{
  "num_hidden_layers": 11,
  "norm": "layernorm",
  "norm_eps": 1e-05,
  "rope_fraction": 0.5,
  "attn_scale": 0.107,
  "init_std_qkv": 0.0229,
  "beta1": 0.95,
  "max_grad_norm": 2.0,
  "warmup_steps": 351
}
Each number is 50 + 12 x the weight over its row's rms, rounded and kept within 0 to 99. Layers, rows and columns count from 0. The size before them is the row's rms in percent of the matrix's.

# up: layer 8 MLP up, 1024x256, rms 0.104, rows 326-352, columns 128-255
# down: layer 8 MLP down (transposed), 1024x256, rms 0.0816, rows 326-352, columns 128-255
up326 086:58 42 52 44 46 39 50 65 58 45 39 47 53 56 46 38 49 43 38 74 37 40 45 54 49 63 54 69 66 44 49 84 41 55 71 31 62 35 52 66 44 64 53 51 45 59 53 33 72 49 11 37 57 46 53 55 54 46 67 49 55 61 43 53 56 47 70 41 48 49 62 61 53 62 35 30 44 40 74 34 61 52 42 65 49 52 31 64 54 27 62 61 58 26 25 42 53 22 45 72 62 62 73 43 43 67 46 43 36 58 49 46 45 42 55 40 57 55 59 38 55 42 58 45 60 56 29 35
down326 090:51 60 54 54 56 36 17 50 56 19 69 45 48 43 27 63 46 54 42 47 40 62 38 52 54 58 31 42 54 50 43 13 64 37 62 43 52 46 60 60 51 59 64 54 20 53 48 37 47 40 49 47 63 46 36 20 41 48 60 55 38 42 51 61 28 37 35 51 43 43 51 63 60 44 48 41 58 68 34 61 47 49 59 50 52 43 65 46 42 30 54 55 61 75 60 33 45 51 61 34 33 41 34 53 65 24 52 46 52 53 44 55 59 46 55 50 69 43 22 30 55 41 61 46 24 61 47 65
up327 098:87 33 42 55 40 49 38 54 60 18 52 51 65 46 32 58 55 66 52 66 64 39 43 61 50 63 66 53 52 39 49 43 49 55 58 46 65 77 40 74 59 43 56 36 63 59 67 56 22 58 64 69 69 43 50 40 14 54 47 48 57 42 58 45 52 64 58 74 22 45 60 30 49 64 53 50 56 46 65 46 55 59 46 47 43 26 42 61 50 38 57 54 36 29 44 37 56 68 51 36 60 40 52 42 50 39 61 51 43 51 41 72 61 54 45 50 25 41 29 25 58 59 65 59 61 54 53 86
down327 092:36 54 51 66 52 53 67 41 58 45 50 60 14 62 78 55 65 41 56 39 46 52 58 43 45 56 46 43 51 53 48 68 52 32 40 54 57 25 66 63 36 73 44 52 28 40 27 56 55 64 35 46 70 46 24 46 62 43 66 58 33 47 51 53 49 45 60 43 43 66 38 45 49 47 67 59 67 59 46 39 36 43 65 39 38 59 45 50 68 61 42 21 64 62 61 39 42 55 32 42 44 61 50 58 33 68 53 52 48 33 49 26 55 35 64 54 57 33 69 42 56 28 30 54 38 68 52 29
up328 099:46 54 38 46 62 37 62 51 59 51 75 48 51 48 54 35 36 37 48 61 34 41 61 52 55 58 49 45 51 39 53 49 43 47 38 56 70 42 57 62 34 66 67 43 45 61 58 44 46 35 54 56 57 29 49 48 40 31 46 50 53 40 44 54 34 61 50 49 40 40 52 66 61 59 49 54 47 59 43 35 57 56 38 65 50 53 38 51 49 27 58 48 54 65 51 57 43 67 26 65 62 65 63 37 58 48 52 47 74 38 33 57 55 62 73 50 63 49 38 38 58 39 73 58 62 85 44 38
down328 103:43 38 61 51 56 57 52 70 52 41 56 56 40 51 58 45 55 65 46 47 53 36 36 58 26 53 63 69 50 47 50 52 60 64 37 34 34 43 49 38 65 55 48 63 63 51 49 53 57 49 18 61 56 36 46 63 67 46 42 26 47 54 51 58 55 58 43 42 43 82 43 40 68 65 38 51 65 55 39 62 37 51 57 39 49 47 32 64 56 69 53 36 53 44 57 56 56 66 64 31 52 32 60 58 35 63 34 70 43 55 47 44 32 69 33 53 44 63 53 42 34 49 54 24 41 38 44 42
up329 101:79 40 31 31 74 49 57 46 31 46 59 63 51 50 53 38 53 32 46 55 43 44 61 55 52 45 44 58 45 24 45 37 64 39 40 54 51 35 52 70 46 59 37 41 70 65 53 61 32 52 51 50 66 43 50 58 50 49 14 73 31 56 80 54 53 40 44 60 65 78 50 52 68 26 60 45 68 39 55 43 61 41 51 54 44 73 74 67 59 49 48 40 59 47 45 47 48 57 68 52 55 55 57 28 36 44 34 49 67 44 48 62 40 64 19 76 39 44 48 56 37 61 57 39 86 28 54 55
down329 107:38 66 56 42 47 59 63 67 47 32 42 31 58 62 49 59 50 51 54 54 38 66 73 54 60 53 53 47 42 59 57 54 57 64 55 56 46 45 68 45 64 44 62 47 41 47 55 28 49 33 39 62 38 70 54 45 71 39 53 27 44 61 44 61 57 60 57 48 78 29 60 58 58 52 58 61 52 63 67 33 45 56 65 34 79 40 58 42 61 42 66 58 54 53 45 65 40 40 52 69 42 35 57 52 47 34 77 51 32 35 69 30 41 35 70 49 48 65 42 54 39 48 71 60 53 61 45 52
up330 092:45 47 50 45 32 51 53 16 69 55 41 50 57 70 65 39 54 56 44 50 33 54 54 69 58 45 43 73 41 72 65 45 23 50 52 66 32 55 51 40 36 61 47 31 47 34 61 41 43 31 67 69 50 72 47 35 60 43 37 52 62 69 63 49 36 51 52 71 65 50 50 52 68 62 37 61 71 56 50 60 55 44 57 30 52 45 57 52 52 47 34 53 11 53 58 36 53 48 64 63 65 43 61 53 25 67 71 30 62 43 45 40 36 56 55 41 35 62 17 57 74 72 55 52 76 55 67 55
down330 083:58 60 36 48 52 46 56 74 43 35 65 61 37 22 40 53 53 53 40 57 67 47 58 42 60 52 56 37 48 35 40 42 64 40 37 36 80 57 55 64 54 46 66 64 47 48 29 68 57 70 48 25 41 23 44 61 57 49 45 45 51 19 36 57 59 58 39 36 51 50 63 58 49 44 54 41 40 37 50 29 54 48 44 62 54 59 34 41 50 52 60 41 86 55 34 63 47 43 45 35 51 62 39 46 63 45 33 65 61 58 58 59 70 60 35 60 61 31 56 38 28 33 45 45 44 51 46 36
up331 093:78 40 46 59 42 31 60 46 85 52 62 33 42 53 59 39 59 52 47 63 45 58 43 45 36 53 33 37 57 65 48 40 36 30 32 40 49 65 52 63 58 31 56 56 72 58 47 54 56 47 67 37 75 55 70 31 39 33 43 52 34 48 44 68 63 49 28 47 36 68 67 34 51 61 54 35 49 32 37 66 49 39 53 66 53 54 49 55 48 71 41 44 83 50 46 44 39 37 58 43 37 73 64 46 77 46 59 43 46 43 44 44 57 35 44 12 74 65 36 48 55 52 63 47 57 52 38 78
down331 095:39 44 60 41 42 68 42 74 65 52 54 53 67 50 63 50 36 73 70 46 36 57 33 40 24 57 51 64 51 51 23 70 50 34 56 49 56 70 19 50 52 42 53 32 57 36 58 54 45 48 42 69 45 63 35 39 44 34 53 47 69 35 30 45 38 74 72 43 51 46 48 44 45 50 42 44 57 44 46 43 66 50 37 64 41 55 66 37 41 32 69 79 32 50 40 47 35 37 44 61 41 37 43 47 53 57 61 62 72 41 48 30 41 83 59 20 65 54 49 65 48 41 25 53 43 65 43 41
up332 094:52 39 52 58 69 43 57 55 37 40 25 68 30 64 67 58 57 70 41 65 36 40 56 48 61 59 37 43 60 79 64 61 47 43 42 54 58 66 38 48 75 34 74 50 34 49 52 48 48 70 64 50 36 58 38 53 47 51 31 31 35 56 47 61 42 49 56 57 52 47 40 45 38 55 50 69 47 67 53 55 47 59 29 52 62 61 55 34 55 71 55 64 73 37 53 26 50 46 48 57 50 61 47 65 72 39 38 36 44 57 48 44 62 26 39 41 62 22 63 53 54 52 46 26 54 54 44 56
down332 095:33 61 66 52 59 50 49 55 48 52 80 48 31 48 26 44 48 49 73 45 67 41 47 51 54 57 51 40 48 34 35 40 32 47 53 42 54 52 47 43 23 59 46 41 49 54 58 48 40 46 54 53 73 32 49 39 68 56 51 65 62 33 51 49 52 57 61 63 44 58 76 78 55 54 42 39 47 35 63 41 62 46 78 40 42 44 27 63 36 45 31 27 45 62 59 60 50 47 52 38 60 53 53 34 48 55 61 48 49 37 61 47 35 64 53 56 44 43 41 43 60 38 45 53 60 22 60 48
up333 096:57 62 49 46 46 61 60 48 23 41 50 26 54 45 27 73 72 50 49 52 41 67 34 46 38 50 43 23 40 47 48 41 74 47 38 53 54 63 56 37 48 68 79 65 61 56 82 44 43 57 46 39 45 36 56 51 49 56 48 45 55 56 53 49 29 48 36 51 31 51 65 38 47 50 48 40 53 55 53 43 70 50 72 50 47 44 62 44 68 26 65 46 48 55 43 62 51 24 57 66 45 48 35 47 49 48 46 65 66 38 58 55 45 60 56 36 51 35 66 40 64 73 49 31 34 53 49 63
down333 099:41 30 56 53 40 52 38 51 53 37 51 51 39 67 62 47 26 30 52 55 55 37 57 41 37 43 64 67 60 62 24 80 27 50 48 65 34 48 45 65 56 28 27 63 68 47 42 53 65 32 75 62 60 50 58 56 57 33 58 52 43 40 65 67 64 52 80 45 43 59 32 55 54 46 63 47 52 56 49 53 38 38 45 50 33 45 47 34 52 47 19 63 49 34 48 53 33 45 57 52 40 53 43 47 41 43 82 33 47 64 37 48 40 43 37 62 52 53 44 56 55 42 17 40 57 69 47 51
up334 097:64 61 38 80 36 54 46 54 62 64 28 62 50 48 61 26 47 42 54 63 60 38 43 43 42 33 38 58 52 52 49 45 41 55 52 23 76 55 67 39 55 34 79 50 38 35 45 36 47 43 44 45 54 38 60 60 67 46 45 45 51 58 67 51 47 53 55 39 76 54 40 60 67 60 26 64 53 60 24 67 28 40 52 53 38 68 55 43 67 45 27 45 59 61 46 50 58 38 45 42 60 58 65 48 40 51 46 57 62 60 88 55 50 72 47 55 41 61 65 48 44 75 59 52 60 57 45 48
down334 098:67 55 47 51 50 40 63 30 52 54 44 61 74 61 30 54 48 46 42 66 38 44 49 61 47 68 49 42 53 44 59 43 45 45 46 54 45 56 37 65 39 34 51 55 77 59 44 63 44 54 58 67 43 49 40 45 25 38 42 53 41 53 42 71 28 65 60 64 34 50 64 70 57 39 55 32 42 47 67 53 39 62 52 49 54 91 73 35 55 25 67 65 44 16 58 34 30 54 19 66 32 50 45 49 54 50 51 74 41 38 79 50 41 68 44 51 73 53 47 56 47 52 57 58 63 39 48 44
up335 099:60 60 53 39 58 60 34 43 35 56 33 60 61 58 25 32 71 64 55 38 25 63 64 42 40 46 47 42 55 77 43 42 58 60 33 48 62 55 31 50 23 50 50 45 55 55 47 75 60 42 54 69 43 44 49 41 26 55 41 76 62 62 38 44 59 59 36 53 26 50 62 54 65 43 55 26 64 78 32 34 48 55 56 38 54 51 71 41 49 60 30 63 55 56 40 57 54 37 26 61 66 46 42 41 63 24 72 51 36 62 50 50 50 62 59 46 44 47 45 59 50 44 48 37 59 62 53 22
down335 103:47 45 41 60 56 50 53 56 57 41 35 61 39 51 69 57 61 75 67 58 57 33 30 49 54 63 39 62 54 53 41 45 39 25 53 46 41 51 48 39 66 34 55 53 49 55 55 32 36 59 75 62 31 36 49 47 39 62 40 50 50 29 40 61 49 43 33 51 54 66 45 71 26 63 67 72 49 55 58 57 59 43 49 59 56 55 56 52 51 49 54 72 62 55 53 63 50 42 48 65 43 68 58 45 48 60 38 35 61 48 61 59 25 40 45 55 29 28 44 59 65 50 35 55 53 55 64 70
up336 103:21 51 35 46 60 66 62 63 45 43 76 55 35 52 50 49 65 49 62 54 67 37 53 42 48 43 38 67 43 33 65 37 73 70 43 50 49 46 39 41 39 51 37 57 64 73 53 47 67 69 34 38 47 29 52 42 53 63 38 63 37 61 62 70 38 41 42 65 26 51 62 49 67 47 60 29 55 53 48 36 54 58 55 57 55 62 42 56 45 54 45 71 48 51 56 53 52 57 39 59 57 37 49 56 29 47 56 55 46 35 59 64 47 35 33 54 48 50 45 40 50 50 48 45 50 78 59 44
down336 100:61 34 80 62 36 54 55 58 58 49 50 40 49 50 37 49 45 46 80 49 63 51 38 61 59 38 58 35 56 39 43 59 45 33 48 52 43 46 65 72 47 45 59 34 55 27 52 59 38 37 42 69 49 50 45 42 46 47 43 57 57 24 67 58 43 50 67 40 51 51 57 59 57 30 52 65 28 60 56 45 34 32 32 41 45 25 67 27 62 48 55 59 58 56 37 57 49 54 53 34 48 64 31 52 54 48 55 41 48 46 55 30 49 64 42 32 46 66 46 43 32 35 55 54 45 37 43 54
up337 100:34 42 31 57 61 47 45 43 49 38 64 57 47 66 60 70 70 65 42 53 60 54 32 65 54 50 76 62 32 49 44 40 55 40 60 53 44 37 76 65 42 52 50 49 48 59 55 58 41 52 67 60 43 53 51 50 35 52 45 50 42 78 49 57 63 44 34 45 30 27 58 33 58 54 48 50 48 46 55 71 34 54 56 49 40 83 51 46 57 44 59 38 38 48 46 51 41 55 65 47 59 67 29 59 41 46 53 49 47 62 43 47 34 36 44 71 42 34 49 49 46 46 42 26 40 50 47 35
down337 101:72 67 48 54 51 58 36 66 73 23 64 47 58 36 35 58 49 44 53 44 41 43 69 50 49 56 48 52 91 45 39 47 52 39 52 45 49 87 49 45 50 45 40 26 50 59 52 50 38 45 61 35 54 45 46 41 56 44 37 68 63 71 42 40 19 45 40 54 74 49 46 58 49 41 41 31 45 46 51 57 44 66 43 54 67 29 71 62 67 34 60 41 53 81 56 40 61 54 51 33 65 53 66 38 48 77 40 36 41 51 48 41 47 45 42 32 60 44 69 64 54 41 36 49 82 48 45 40
up338 089:53 51 35 40 59 54 38 36 57 47 63 40 38 32 24 23 50 69 72 37 60 77 55 69 70 57 53 34 40 30 26 54 45 54 59 56 67 54 71 27 45 55 43 54 47 61 54 56 57 28 74 37 62 51 68 39 40 55 63 61 54 29 58 45 56 51 54 54 51 51 46 44 42 48 45 32 39 61 57 42 64 42 55 42 55 47 61 68 35 35 47 53 42 47 46 40 47 49 50 40 42 73 58 45 46 45 34 55 68 44 45 46 49 59 64 48 71 59 33 73 51 39 55 39 58 63 61 39
down338 088:54 45 68 57 65 55 61 63 42 27 57 63 47 61 74 66 51 33 33 66 46 45 53 44 42 45 35 71 39 74 71 48 38 70 67 30 46 65 34 61 55 53 60 48 50 44 63 57 61 64 45 56 35 63 65 81 51 53 43 44 52 66 47 44 39 61 47 54 28 50 47 50 32 56 49 49 62 53 68 38 42 50 32 46 41 48 53 29 58 56 41 31 43 60 46 58 58 39 51 63 49 49 66 44 56 43 38 56 40 40 45 59 64 56 60 55 14 39 46 18 52 53 73 49 46 40 63 63
up339 100:53 58 37 40 69 53 65 56 32 54 49 56 44 46 28 47 50 51 59 45 64 44 31 29 62 82 36 51 56 58 22 45 58 28 34 58 55 69 52 27 44 69 63 33 64 39 57 62 52 74 50 50 29 55 34 49 51 48 51 63 45 49 42 42 36 65 19 47 43 60 57 43 44 48 49 52 43 40 47 48 44 48 70 57 38 66 38 54 47 53 34 35 61 63 59 55 46 48 51 46 40 57 44 29 64 48 37 37 58 34 56 55 70 26 47 57 64 47 40 62 41 42 40 31 43 55 62 39
down339 097:23 79 63 64 57 58 68 47 49 51 66 60 57 50 37 58 34 44 41 41 55 72 53 55 35 46 46 43 32 56 67 40 47 49 67 46 70 26 40 69 44 46 40 44 12 37 40 46 58 41 60 72 48 53 61 68 45 53 39 47 34 58 54 45 64 34 44 43 57 46 42 70 65 36 61 40 43 53 41 61 66 57 55 41 49 51 35 80 35 52 60 33 59 42 61 50 56 67 42 52 46 77 50 46 33 36 51 55 33 36 42 63 30 40 51 48 51 68 61 44 54 67 51 42 38 49 38 64
up340 105:34 60 54 58 69 39 58 18 53 40 33 43 49 49 37 45 41 57 76 75 45 55 36 38 45 44 44 45 53 42 37 54 43 38 39 63 47 58 55 36 64 60 52 62 59 62 48 53 30 39 26 68 33 51 32 37 78 59 44 51 44 48 34 44 25 79 50 49 32 49 65 45 41 59 27 67 44 55 55 32 55 58 59 55 52 58 62 52 51 52 37 82 51 35 44 55 31 28 70 37 55 62 72 53 73 52 59 57 55 30 38 39 64 57 32 48 53 45 49 54 25 79 51 37 36 61 51 63
down340 109:63 56 60 38 25 58 47 48 59 44 73 41 24 50 54 45 49 53 43 47 59 35 46 70 53 69 68 52 43 41 63 67 49 59 74 58 59 53 35 47 48 66 48 54 40 59 42 41 43 52 78 45 51 42 44 65 21 54 60 60 57 39 62 39 49 39 63 51 48 47 36 72 73 40 49 46 72 24 68 53 46 38 43 51 58 43 42 28 53 40 63 36 71 35 36 61 70 51 62 24 40 50 58 48 27 38 38 59 56 51 58 67 36 35 39 54 52 24 39 53 71 37 57 54 43 57 58 57
up341 092:42 51 57 44 29 39 52 45 58 41 44 33 51 37 53 39 75 45 54 66 22 45 53 30 61 61 53 58 72 63 56 42 37 57 42 60 41 25 57 62 46 37 38 42 46 46 50 64 71 39 47 34 53 55 52 65 49 41 59 53 40 71 40 39 39 60 55 64 64 45 64 41 59 37 46 55 44 64 45 47 68 68 57 39 42 44 63 61 49 27 53 58 67 24 44 53 66 38 47 43 66 20 56 55 73 45 55 36 46 63 55 46 28 53 58 60 54 53 55 34 56 50 65 53 56 78 65 57
down341 083:62 58 37 49 54 43 57 30 55 50 46 59 38 61 46 83 32 50 30 37 40 50 51 66 54 64 49 59 36 58 58 35 78 27 58 64 57 71 47 48 49 43 55 73 54 46 65 51 39 24 49 55 41 58 46 45 50 55 42 75 58 50 42 38 45 43 44 41 36 58 41 61 46 63 67 69 84 50 64 57 33 45 63 40 61 41 50 64 55 43 57 49 46 47 64 46 39 43 68 57 51 60 37 37 29 49 63 53 52 39 49 55 64 47 63 51 39 49 51 60 36 39 36 64 44 32 30 55
up342 097:52 25 56 60 65 56 43 52 41 46 59 69 64 60 65 76 25 47 41 61 37 59 46 44 77 45 39 47 60 42 51 55 63 53 43 45 53 41 57 53 54 43 79 45 55 57 54 40 36 57 53 34 41 67 73 64 46 59 19 49 60 39 44 63 60 36 54 05 64 37 44 73 50 49 28 52 62 64 56 29 50 60 72 58 49 65 42 54 52 51 50 57 43 40 28 48 19 38 45 60 57 70 43 43 47 65 45 57 52 46 61 46 73 40 59 57 48 30 66 50 42 47 33 35 61 47 55 52
down342 098:39 51 56 74 15 33 51 46 43 38 55 63 58 48 47 50 85 58 46 44 63 36 58 55 37 36 41 28 64 52 43 48 73 32 64 40 44 55 39 52 72 52 65 52 34 50 46 46 63 45 44 48 49 59 60 54 30 71 55 50 43 53 40 48 39 37 51 38 65 69 55 62 36 42 37 52 62 53 49 60 46 29 20 34 51 43 59 52 39 43 25 51 75 76 40 26 54 39 73 56 47 47 63 40 45 39 47 32 44 50 59 60 20 53 59 43 63 46 61 60 52 52 62 58 52 35 49 54
up343 105:53 49 46 37 45 60 70 51 40 55 39 44 45 56 37 74 43 44 46 57 41 59 46 64 68 56 43 44 60 49 58 53 57 41 56 24 64 56 74 47 39 50 49 46 60 33 54 71 32 38 60 46 29 66 52 27 41 47 58 41 37 32 39 51 34 49 39 53 40 52 41 40 54 50 51 42 40 29 57 30 47 53 48 52 39 66 72 63 58 46 55 41 60 57 49 54 46 39 58 56 46 57 62 52 59 60 61 35 42 28 48 19 58 58 64 51 50 60 33 60 70 53 45 50 46 49 57 46
down343 106:69 66 40 65 67 53 47 44 44 39 64 57 24 33 53 58 46 52 31 68 46 44 24 51 52 65 52 55 37 41 49 49 53 47 44 55 32 46 36 47 61 55 56 54 47 46 52 56 55 54 54 61 57 48 55 35 70 57 34 70 76 55 53 62 58 42 49 40 46 54 59 39 56 44 37 41 53 60 48 45 44 36 56 47 43 41 37 41 36 57 42 67 50 39 49 60 59 48 74 35 40 42 56 53 22 30 58 58 46 51 56 69 45 56 69 36 42 38 59 48 32 21 49 38 49 40 42 45
up344 104:61 41 63 56 45 63 28 40 52 51 50 57 39 43 63 45 44 43 58 18 52 46 36 51 56 58 36 54 44 58 49 43 40 57 57 38 79 41 50 72 47 60 83 68 68 53 55 57 52 65 47 50 57 39 58 33 44 58 40 46 59 63 52 62 61 36 63 48 43 56 51 27 51 51 28 57 70 59 46 79 34 56 41 51 39 71 51 46 74 59 48 41 49 47 50 78 46 74 48 53 50 44 63 66 24 46 66 47 51 49 70 60 50 49 25 45 34 56 40 52 48 74 60 62 27 69 46 66
down344 106:59 45 52 49 35 50 61 46 32 41 48 45 49 38 42 40 53 34 50 57 49 43 36 64 58 49 61 38 63 49 52 45 54 68 47 58 37 63 59 40 64 66 18 48 32 37 49 45 56 50 32 49 22 66 67 55 41 39 72 39 33 47 67 31 49 66 53 54 71 48 46 47 60 64 55 46 36 38 59 43 48 36 52 49 50 50 37 50 50 38 31 48 50 66 45 47 85 38 37 51 34 34 39 44 55 49 48 36 60 49 45 66 48 48 52 55 50 25 44 61 59 27 45 50 61 66 65 22
up345 092:48 53 53 44 44 50 66 48 42 44 29 49 35 55 55 61 64 46 74 49 47 54 53 64 39 51 45 48 47 58 71 44 61 55 47 35 57 58 27 57 53 40 54 54 68 38 50 50 50 52 54 38 69 63 53 44 26 47 33 36 24 52 46 44 31 45 51 53 45 56 42 02 38 36 52 75 49 83 78 57 40 44 55 51 44 38 57 52 58 60 48 63 49 48 52 56 67 66 24 43 41 41 63 73 40 53 59 32 41 49 70 53 56 49 36 44 56 37 51 83 51 67 32 33 38 52 29 47
down345 090:57 35 58 29 47 58 59 78 45 45 52 40 42 45 53 47 57 52 56 39 38 34 32 26 77 32 54 61 53 56 55 60 50 58 82 34 35 71 45 56 56 55 30 61 39 38 64 52 55 46 40 50 34 48 59 54 48 46 43 57 61 38 39 30 50 79 51 61 50 52 44 65 50 59 31 50 52 54 56 72 56 51 44 50 42 48 37 44 39 44 57 41 69 54 56 56 34 48 30 77 45 38 59 55 44 59 42 64 46 52 31 36 37 62 57 65 66 34 36 56 55 33 35 34 53 67 50 42
up346 106:57 35 44 47 34 57 56 51 34 34 77 54 40 43 47 43 75 36 54 35 57 39 36 44 30 55 43 53 69 34 65 50 55 63 36 40 73 58 39 41 55 69 38 48 56 30 46 43 60 55 38 36 41 38 48 64 35 52 44 71 39 52 35 74 44 68 44 55 78 63 52 24 39 61 64 61 65 62 39 49 50 47 80 51 62 64 44 39 50 53 52 56 39 48 56 36 58 32 59 39 47 38 71 53 52 48 48 20 50 45 60 54 43 31 44 43 57 46 37 63 35 51 78 30 24 45 42 31
down346 103:54 33 50 45 50 60 40 48 40 44 44 62 58 54 76 28 58 40 54 76 57 57 44 35 46 45 51 52 41 46 40 74 48 43 52 45 60 52 49 47 28 54 28 47 68 49 38 36 70 68 57 43 65 55 43 60 35 47 59 57 72 53 53 66 33 54 48 36 69 39 37 43 61 59 42 51 52 29 51 60 39 37 63 63 68 72 43 55 58 34 51 56 25 56 39 57 28 25 66 35 62 38 46 46 47 67 44 47 62 57 71 68 51 27 64 41 55 55 51 45 52 68 57 45 56 74 75 42
up347 099:55 64 53 36 51 47 54 48 61 27 56 51 43 51 33 63 60 30 85 48 66 36 45 61 47 47 32 53 25 66 41 39 44 56 39 28 65 44 49 41 45 62 54 38 53 53 63 44 50 53 44 59 46 30 45 56 77 32 79 47 39 29 46 46 24 49 51 57 43 50 69 39 31 66 30 61 41 29 43 53 59 54 58 52 52 51 51 46 49 39 51 46 42 34 57 53 40 52 41 60 39 57 60 66 47 59 82 65 40 35 56 60 51 32 62 63 49 55 48 53 60 54 52 52 53 47 57 53
down347 105:63 35 63 68 59 53 53 65 47 49 40 71 60 39 19 36 39 53 69 69 40 68 29 73 47 36 58 44 69 60 72 46 62 44 64 59 24 57 55 51 46 37 45 44 59 50 52 40 45 48 53 29 27 46 50 41 53 63 47 49 43 65 33 49 70 44 37 41 36 60 49 67 55 47 29 56 72 55 44 64 58 37 24 51 57 53 54 37 57 41 43 55 32 49 55 40 58 67 54 36 54 47 68 54 58 70 52 56 53 25 51 62 50 39 33 46 60 40 50 58 52 43 33 74 64 36 58 62
up348 111:53 45 54 35 56 68 33 46 40 28 65 31 46 56 42 78 29 66 54 32 44 56 62 45 49 39 49 47 80 48 39 50 73 37 45 62 36 76 54 42 57 39 48 30 71 49 58 51 45 55 57 49 35 43 48 34 23 46 56 72 34 40 43 64 67 63 40 42 55 50 68 49 49 30 46 54 52 46 70 65 55 66 45 56 38 40 66 50 35 35 72 46 56 63 47 62 30 44 46 59 39 56 71 63 66 53 53 49 48 40 65 59 52 52 53 41 63 21 38 74 59 43 49 41 46 55 68 63
down348 119:67 79 42 34 61 43 42 39 68 59 62 49 45 68 30 38 47 56 49 45 37 55 52 53 50 47 38 48 39 54 64 53 68 35 58 53 66 28 55 44 47 59 42 70 56 35 44 34 43 38 53 67 30 58 41 73 57 32 32 40 62 24 55 37 33 53 48 60 60 46 54 37 63 42 40 48 48 57 45 42 60 73 71 31 50 52 45 63 65 54 53 36 53 64 55 66 51 42 44 49 32 50 49 49 46 56 57 70 51 62 44 51 71 52 68 46 44 48 61 40 35 53 50 45 56 46 55 39
up349 105:57 54 56 49 62 63 58 46 52 50 25 36 30 55 49 45 52 49 52 63 52 43 55 33 46 54 51 58 63 34 41 39 57 42 48 48 45 80 55 57 40 49 42 58 62 16 41 31 36 64 73 52 52 21 38 35 45 60 39 60 30 50 63 40 33 52 34 66 22 53 62 46 66 67 21 61 32 67 54 46 55 45 47 48 61 71 54 48 49 43 21 55 46 39 25 63 51 34 33 64 64 27 67 52 34 47 44 49 55 52 44 54 55 33 57 46 67 40 40 48 49 60 53 53 46 41 63 37
down349 114:58 45 60 43 54 60 35 31 59 51 62 51 57 51 52 34 52 50 41 45 25 51 67 61 57 50 54 74 35 52 55 42 43 27 46 24 51 52 41 38 39 40 65 55 41 50 69 56 48 56 47 43 41 64 30 41 25 39 50 47 46 49 54 40 46 28 60 57 46 71 41 66 51 32 45 47 56 47 50 64 40 45 63 56 56 55 37 39 70 43 63 42 61 47 34 52 44 50 60 57 63 45 70 42 78 63 71 43 58 43 21 51 40 56 42 56 40 65 40 52 66 46 60 50 69 24 31 41
up350 103:57 57 65 45 71 37 55 26 33 33 58 42 56 47 32 57 41 72 41 56 41 36 36 47 35 50 51 62 42 44 47 34 40 50 45 57 60 42 53 55 59 63 50 54 79 48 66 40 36 35 35 53 44 65 54 60 47 52 55 67 71 64 79 75 46 66 47 21 50 53 47 71 28 48 57 46 58 45 65 47 61 68 69 52 63 35 68 69 63 53 27 49 61 52 23 64 48 55 42 56 61 40 47 54 53 61 54 58 41 48 46 66 45 50 60 50 38 50 48 41 49 58 41 56 19 55 58 52
down350 100:56 55 38 43 43 41 30 26 47 65 51 59 48 39 16 45 56 69 63 49 38 58 39 93 59 39 63 54 40 24 50 65 64 50 45 41 20 51 53 46 57 47 48 30 41 63 48 40 47 61 68 37 61 51 54 63 57 56 60 32 38 60 47 54 66 34 39 41 55 47 44 39 56 51 30 60 49 57 28 52 50 28 60 56 57 42 41 69 66 51 38 42 32 70 41 27 69 43 39 60 48 49 39 21 53 51 46 64 59 49 39 45 64 54 31 71 59 39 32 72 61 46 68 36 68 44 28 73
up351 110:78 60 28 39 50 31 53 65 46 51 52 50 35 65 58 31 65 42 49 50 61 39 57 61 42 38 58 34 41 66 64 63 58 64 45 43 43 52 66 49 47 53 74 46 57 39 48 74 51 51 73 49 39 61 54 60 48 42 55 45 21 50 45 44 50 54 50 39 35 42 43 64 31 46 43 59 60 38 45 46 46 60 52 58 66 35 40 50 43 42 29 30 57 61 27 58 60 55 32 53 71 68 56 70 51 60 48 63 57 57 52 47 55 51 45 62 52 39 66 58 32 49 66 51 53 47 58 49
down351 113:26 56 37 59 57 57 53 66 55 58 35 41 58 50 44 16 62 38 41 28 60 54 32 68 42 30 60 44 63 48 67 42 72 65 53 40 58 55 33 39 51 57 44 53 71 44 57 49 58 50 74 53 48 64 51 21 43 55 51 37 41 54 51 69 86 42 44 47 39 44 32 36 72 50 72 27 58 37 51 50 42 34 44 42 23 46 42 56 47 49 51 50 31 65 37 47 48 42 68 47 38 47 41 61 60 63 49 33 51 56 70 59 45 70 37 42 71 45 68 71 54 43 47 50 52 39 63 25
up352 107:42 38 57 66 32 57 68 45 61 51 45 56 58 69 39 57 52 63 60 44 39 51 57 38 42 52 42 56 50 52 39 67 43 42 65 55 44 78 65 53 64 42 56 53 66 08 41 31 42 56 52 50 47 38 58 48 52 51 41 40 49 63 49 51 47 51 62 40 37 42 33 49 56 38 34 59 51 61 38 50 51 39 59 32 52 50 70 68 80 53 64 58 57 40 51 67 66 56 49 53 49 57 45 80 42 38 63 41 58 66 55 51 43 49 45 48 46 61 48 53 44 36 45 45 55 67 58 35
down352 110:59 56 44 48 42 54 56 31 42 57 57 58 53 58 49 55 42 56 60 57 63 52 40 60 36 66 57 45 73 36 46 56 60 48 19 48 23 45 72 48 51 48 79 50 64 62 62 59 69 38 41 15 38 60 38 77 41 58 61 45 48 34 50 48 49 45 51 31 36 58 53 70 55 54 43 54 31 57 81 52 33 34 51 47 69 55 53 64 58 43 72 52 63 63 46 41 41 53 37 48 67 54 44 47 60 56 68 55 44 64 63 51 42 53 45 37 78 62 60 53 34 39 41 36 46 28 74 38